python train.py --n_layer=8 --d_model=64 --n_head=2 --n_kv_head=2 --head_dim=32 --d_mlp=192 --vocab_size=1113 --activation="tanh_gelu" --norm="layernorm" --norm_place="pre" --norm_eps=1e-05 --positions="learned+rope" --rope_base=14700.0 --rope_fraction=1.0 --qk_norm=false --attn_scale=0.177 --bias="all" --tie_embeddings=true --parallel_block=false --init="normal" --init_std_qkv=0.0221 --init_std_o=0.00553 --init_std_up=0.0221 --init_std_down=0.00553 --optimizer="muon_variant" --lr=0.0111 --lr_mult_down=1.5 --beta1=0.93 --lr_head=0.00842 --grad_clip=2.0 --warmup_steps=200 --schedule="wsd" --decay_fraction=0.782 --decay_shape="sqrt" --final_lr_fraction=0.02 --batch_tokens=16384 --seq_len=1024 --doc_mask=true --train_tokens=84280000 --steps=5145 --dataset="wikipedia_en"
Each number is 200 + 20 x the weight over its row's rms, rounded and kept within 0 to 999. Layers, rows and columns count from 0. The size before them is the row's rms in percent of the matrix's.

# v: layer 4 attention value, 64x64, rms 0.163, rows 43-63, columns 0-63
# o: layer 4 attention output (transposed), 64x64, rms 0.162, rows 43-63, columns 0-63
# up: layer 4 MLP up, 192x64, rms 0.269, rows 0-3, columns 0-63
# down: layer 4 MLP down (transposed), 192x64, rms 0.224, rows 0-2, columns 0-63
v43,092,155,203,198,202,198,188,218,157,195,176,176,235,198,191,138,216,183,191,203,201,213,191,196,173,190,176,186,202,219,190,194,196,191,211,204,210,192,184,242,188,197,224,160,195,199,169,189,196,197,203,174,180,196,211,230,168,217,173,211,190,174,180,205,220
o43,083,207,242,178,161,220,210,212,223,213,198,226,171,196,190,208,173,187,177,171,201,168,153,186,213,214,206,171,165,191,193,218,223,199,195,173,216,177,246,183,191,192,152,217,219,212,203,204,181,211,177,203,215,197,196,180,198,206,209,203,199,209,217,193,183
v44,093,222,223,198,208,173,211,209,226,183,173,168,171,193,176,237,198,201,214,203,190,191,207,192,157,189,208,198,194,195,164,217,146,233,179,179,214,211,201,206,202,176,216,204,219,193,223,186,207,186,174,168,186,221,231,205,192,202,198,237,191,164,195,190,199
o44,100,211,193,162,201,200,207,225,203,244,215,196,190,205,241,153,194,192,186,202,213,179,211,195,214,250,191,172,199,222,255,216,208,192,214,238,205,205,203,213,205,205,201,153,182,171,209,213,189,212,190,208,193,209,194,194,212,179,199,204,173,195,216,176,218
v45,097,214,204,170,205,222,198,202,141,196,186,198,222,177,185,217,207,209,174,167,177,212,189,195,210,209,206,225,197,191,212,201,211,194,206,185,195,226,212,185,208,207,190,218,211,200,200,209,194,190,209,198,203,219,193,213,187,140,235,171,215,264,187,200,239
o45,121,173,198,153,219,219,207,191,231,226,171,190,210,227,191,215,221,193,208,223,205,202,206,229,201,208,167,189,200,203,170,183,206,207,170,221,217,213,190,242,197,222,193,211,187,186,202,188,201,173,217,235,209,205,180,209,182,259,204,211,173,202,226,223,196
v46,088,180,199,193,207,195,229,226,175,220,237,189,223,177,190,150,160,224,226,196,222,166,208,208,237,196,200,220,233,213,214,212,208,209,213,184,209,193,202,203,217,207,222,199,212,186,180,242,176,205,181,180,162,200,225,201,191,193,182,213,204,190,221,227,203
o46,101,227,213,219,190,226,193,211,193,188,173,239,194,224,214,191,218,184,181,203,211,188,192,205,154,204,212,213,169,188,203,194,204,158,188,203,192,168,219,189,206,160,183,218,202,254,192,179,226,215,242,197,191,194,191,215,221,203,188,198,158,202,210,219,202
v47,092,227,190,196,181,215,208,231,228,187,200,167,203,209,228,218,232,229,224,204,209,196,189,192,205,206,255,190,225,205,229,214,206,188,241,204,184,234,216,229,197,176,212,194,198,200,188,227,210,154,219,224,194,186,201,217,211,198,198,193,201,201,215,196,153
o47,089,187,196,184,213,224,163,199,162,212,263,207,213,169,187,230,197,189,218,184,194,200,229,221,245,204,188,192,203,196,172,199,219,191,219,197,207,208,221,184,214,205,199,172,155,191,231,174,186,191,201,208,183,221,220,191,185,203,178,191,194,179,208,187,228
v48,107,221,223,203,187,200,196,236,199,221,191,240,194,197,186,223,209,173,196,203,202,202,204,191,180,203,199,223,214,211,227,201,193,186,202,172,151,145,195,170,171,218,194,229,200,187,214,213,206,225,201,236,193,173,224,228,215,169,229,187,209,214,212,219,185
o48,105,174,180,146,197,207,193,207,191,198,199,192,201,204,205,234,160,223,187,160,184,194,203,228,206,216,227,211,201,179,201,185,227,219,209,203,226,232,207,236,203,187,235,179,186,203,194,187,219,211,217,168,195,247,175,210,190,195,194,218,210,195,161,207,204
v49,084,204,191,166,223,178,181,217,187,168,192,182,201,198,194,179,240,200,238,190,219,197,199,204,230,195,195,192,244,224,202,218,170,209,191,194,198,229,224,193,209,178,188,212,196,228,194,201,190,231,162,196,238,196,179,241,188,188,175,227,202,172,204,202,216
o49,086,189,204,210,194,214,208,201,235,185,204,236,229,189,175,178,194,199,178,212,187,203,182,213,173,202,209,161,178,149,188,211,221,189,196,234,205,184,192,222,214,216,227,193,215,167,209,198,245,196,214,189,197,212,200,170,213,211,203,218,223,210,226,219,246
v50,104,193,233,197,195,224,168,245,210,228,191,215,218,203,206,232,164,206,193,170,196,190,185,182,187,209,188,194,234,251,193,164,194,211,168,224,212,207,203,172,188,193,185,215,188,205,223,210,197,194,200,200,160,218,209,182,215,195,203,208,209,197,199,220,152
o50,106,202,220,222,183,181,183,175,206,176,200,165,171,189,211,229,174,222,213,209,174,194,206,247,171,210,197,229,195,205,196,215,196,204,231,177,208,204,196,215,182,199,215,155,165,177,209,202,184,205,207,238,208,181,196,192,191,220,233,195,180,232,232,186,217
v51,088,205,179,208,209,206,197,214,251,177,221,206,210,190,192,168,229,204,237,217,206,222,180,196,196,176,183,201,211,215,181,212,182,172,210,205,220,235,173,220,216,217,210,226,213,203,208,217,197,157,236,192,238,224,159,208,195,219,203,185,206,221,203,187,177
o51,089,168,184,224,197,155,226,192,162,191,186,211,215,228,207,208,195,183,212,196,219,155,205,184,219,195,224,181,206,186,193,194,236,223,168,205,229,176,198,215,202,179,206,175,193,237,199,207,221,192,161,204,181,185,213,179,216,239,195,180,194,217,198,187,190
v52,092,192,195,208,188,198,175,244,192,207,164,194,211,186,182,209,197,207,163,184,217,212,220,191,175,201,277,200,234,168,218,182,181,195,228,200,171,191,225,209,190,211,217,214,190,181,210,187,197,219,208,221,188,205,189,200,196,224,202,188,226,236,184,212,203
o52,104,186,222,197,228,217,212,202,227,195,207,194,189,198,214,227,167,181,208,188,179,164,212,220,196,211,182,201,200,215,176,150,210,190,221,193,167,207,244,168,221,193,220,202,207,195,164,201,216,163,178,224,208,221,218,207,213,189,235,181,188,181,179,181,186
v53,101,215,207,186,202,186,197,219,228,226,209,201,195,184,198,220,226,197,232,193,188,220,175,198,193,221,178,203,172,232,155,220,194,211,192,202,231,192,197,196,199,260,169,189,188,177,215,184,201,202,205,233,190,210,245,191,189,170,166,193,188,233,200,183,208
o53,101,184,217,188,189,219,205,160,161,203,204,189,182,192,220,190,190,214,217,213,211,200,188,209,240,191,170,196,192,185,232,171,222,191,212,183,183,229,175,224,167,199,180,225,231,215,205,230,211,216,208,187,235,195,196,179,192,211,203,223,165,211,160,224,219
v54,108,204,204,234,195,214,193,142,190,181,204,188,201,208,191,193,220,246,204,179,201,181,261,186,182,195,175,214,198,208,189,187,138,217,180,213,170,202,183,213,195,199,207,181,190,187,194,148,194,188,214,193,188,205,194,206,222,199,191,194,189,211,208,192,198
o54,099,230,191,159,209,157,231,180,194,184,182,192,220,194,217,186,221,160,205,228,239,195,181,250,214,201,188,182,213,186,207,230,229,185,217,187,201,195,195,165,207,195,206,226,214,214,198,213,217,206,200,205,204,168,184,208,194,197,203,218,223,161,218,210,187
v55,101,228,204,204,192,200,201,249,168,194,194,217,194,220,220,249,211,204,196,188,181,192,158,204,129,200,237,188,216,167,219,220,195,230,180,194,214,198,202,186,184,193,190,210,207,189,182,203,197,185,192,208,198,196,188,171,209,207,178,217,181,177,208,177,212
o55,093,187,192,199,207,224,211,198,208,219,265,203,223,184,208,197,202,180,209,243,215,216,207,190,220,219,225,243,178,217,173,193,185,173,214,184,204,216,219,205,193,186,210,180,207,194,185,205,236,219,184,223,181,222,182,201,181,206,187,183,238,237,189,198,175
v56,093,193,179,195,209,189,218,180,188,186,218,212,199,188,156,214,204,186,152,179,208,212,236,210,207,211,193,173,218,205,215,171,232,187,168,198,140,200,216,213,200,208,180,199,192,198,231,182,203,205,227,178,240,219,191,196,187,217,177,235,200,203,209,185,183
o56,092,192,208,178,185,196,203,205,184,190,172,132,190,220,198,187,205,217,178,229,219,187,157,214,211,202,171,203,230,198,193,180,168,201,212,208,186,166,187,164,203,213,237,190,175,210,172,191,189,186,174,225,176,201,214,179,224,186,199,192,199,194,189,222,200
v57,095,182,200,207,174,199,193,191,214,219,181,218,224,206,244,188,204,162,191,201,209,192,200,195,183,176,168,207,192,223,187,230,169,240,165,187,164,216,208,174,212,191,191,229,184,221,210,213,217,191,164,169,211,216,215,203,170,202,178,178,179,177,203,223,188
o57,098,208,208,224,209,181,198,219,219,182,208,182,182,218,175,195,197,199,191,181,204,162,202,203,226,217,216,204,197,192,166,161,182,177,233,196,232,182,178,227,164,162,215,183,206,174,211,200,219,208,230,170,182,193,188,196,225,218,199,239,222,211,232,184,200
v58,088,249,211,220,180,194,193,187,187,205,194,178,218,207,180,171,207,164,192,238,203,179,214,198,171,197,214,202,178,220,214,182,246,218,182,208,216,209,193,168,195,188,199,243,194,211,201,226,186,219,194,184,220,228,184,207,192,189,229,197,228,230,164,188,207
o58,093,213,220,208,197,184,206,193,206,196,179,195,189,219,231,172,174,191,203,156,206,214,211,189,205,211,171,188,238,181,187,201,190,220,172,201,183,159,202,239,217,197,227,172,228,201,189,167,195,197,193,209,207,193,162,234,177,183,184,214,191,201,238,214,167
v59,088,191,184,191,191,199,215,229,196,236,182,216,200,194,178,214,184,222,201,195,198,177,191,205,206,201,236,224,183,217,227,236,151,219,234,190,179,213,204,208,213,190,222,241,203,191,179,170,190,175,160,229,187,192,201,225,209,217,209,212,218,237,214,179,206
o59,092,212,182,205,253,205,162,194,197,178,184,192,198,185,205,181,185,188,187,202,215,177,218,197,174,225,165,175,191,199,184,182,222,141,166,194,197,195,246,188,179,192,213,183,186,201,204,213,206,186,223,201,197,190,195,175,187,175,229,195,182,165,182,209,198
v60,110,194,199,207,188,233,186,186,191,204,220,207,194,185,213,174,211,214,227,184,143,182,218,228,236,191,181,181,213,229,224,209,200,164,204,190,197,223,202,228,198,195,230,208,210,201,180,189,208,232,174,200,205,187,223,235,223,196,221,163,197,156,195,209,198
o60,117,189,183,193,219,195,188,201,225,197,205,195,195,204,188,230,218,197,201,161,210,198,208,175,192,224,221,235,216,173,204,215,182,227,215,180,207,183,186,172,183,220,162,186,198,212,211,207,222,165,267,229,189,190,164,168,207,211,222,210,200,184,200,183,213
v61,104,233,182,209,205,209,189,205,159,233,200,211,208,202,214,245,205,203,208,176,198,207,196,187,208,224,199,204,187,211,142,200,191,185,199,218,204,138,210,193,201,224,189,232,193,209,225,204,201,188,192,221,151,217,190,210,168,183,199,211,188,234,206,204,203
o61,096,181,234,172,205,172,220,210,230,198,218,197,184,184,163,190,198,211,215,214,172,187,213,209,162,204,161,225,220,195,199,180,218,195,209,202,193,244,212,210,191,185,205,156,201,207,173,214,177,210,213,182,180,216,165,202,205,212,183,216,160,170,188,202,185
v62,097,222,208,205,209,194,216,217,178,191,204,221,187,200,206,198,208,194,169,186,215,177,244,187,166,174,213,199,217,193,193,180,184,235,246,193,175,202,197,224,191,218,200,211,217,216,167,204,174,239,213,157,216,206,215,188,183,170,178,202,198,236,204,201,165
o62,098,200,203,206,200,196,196,210,189,208,171,186,219,218,183,243,169,181,228,246,213,170,190,185,208,224,229,197,199,184,193,204,178,171,183,218,209,200,203,215,240,178,242,181,200,182,170,210,191,212,202,240,197,211,186,237,212,172,220,219,202,178,177,210,205
v63,114,197,199,214,201,174,188,238,189,210,197,218,196,191,223,231,233,262,204,198,198,200,226,211,219,212,197,187,185,241,168,220,178,178,188,216,232,206,188,205,194,189,203,203,191,193,203,238,183,219,217,252,186,191,228,196,185,211,213,195,189,163,195,194,193
o63,113,207,211,208,192,215,200,129,204,194,225,202,198,202,192,204,216,160,237,224,158,192,187,203,172,206,214,188,194,181,206,183,205,192,230,159,176,210,207,207,194,211,179,180,203,191,191,201,194,195,229,187,173,180,217,175,225,174,210,242,203,212,211,210,211
up0,137,195,196,220,205,171,204,208,222,219,213,174,210,192,194,202,231,164,200,258,195,218,200,220,190,227,210,237,188,209,177,216,197,176,185,191,225,165,252,177,236,214,193,201,209,192,213,177,193,200,200,220,197,203,209,164,186,190,233,178,211,191,207,187,186
down0,126,193,218,165,229,208,168,190,183,185,171,186,214,202,224,177,181,242,195,221,218,195,178,189,188,215,199,223,177,208,200,213,189,194,168,197,171,206,209,225,243,166,208,214,189,191,166,217,182,240,202,201,195,201,172,193,203,205,214,183,181,191,179,241,188
up1,104,196,161,163,225,178,206,227,181,200,184,215,210,197,191,223,206,223,237,211,196,211,186,199,204,202,219,219,218,181,182,206,207,214,215,179,199,228,212,210,194,174,195,227,183,194,196,189,164,189,212,178,211,219,167,175,218,139,205,207,210,177,178,185,241
down1,107,214,195,201,190,210,169,177,163,200,202,207,214,226,223,168,196,200,204,229,170,168,199,221,210,207,216,198,229,213,223,236,202,163,195,168,191,233,200,204,180,163,199,227,177,228,163,197,205,185,202,194,226,190,205,182,212,171,212,190,198,179,172,209,224
up2,105,197,161,223,159,179,214,186,200,199,198,203,206,192,203,208,234,187,175,248,188,192,203,124,187,183,202,212,197,213,201,200,208,211,213,169,210,194,215,239,191,219,191,225,190,225,220,178,208,216,200,202,186,221,217,229,181,192,186,199,195,189,218,200,174
down2,101,197,222,185,216,217,193,253,204,193,237,181,210,221,219,191,183,202,218,197,182,203,228,158,218,194,185,238,195,197,188,204,198,185,205,216,178,208,210,201,238,228,167,179,206,175,186,217,229,202,197,201,182,190,183,148,199,196,204,181,173,237,196,195,203
up3,115,204,189,205,228,180,180,193,236,203,198,187,221,191,173,238,194,214,160,195,210,204,223,197,183,168,171,199,225,189,203,176,185,176,225,226,207,203,208,238,202,188,207,189,224,235,182,200,192,173,201,215,213,163,197,191,212,241,167,187,198,157,197,193,207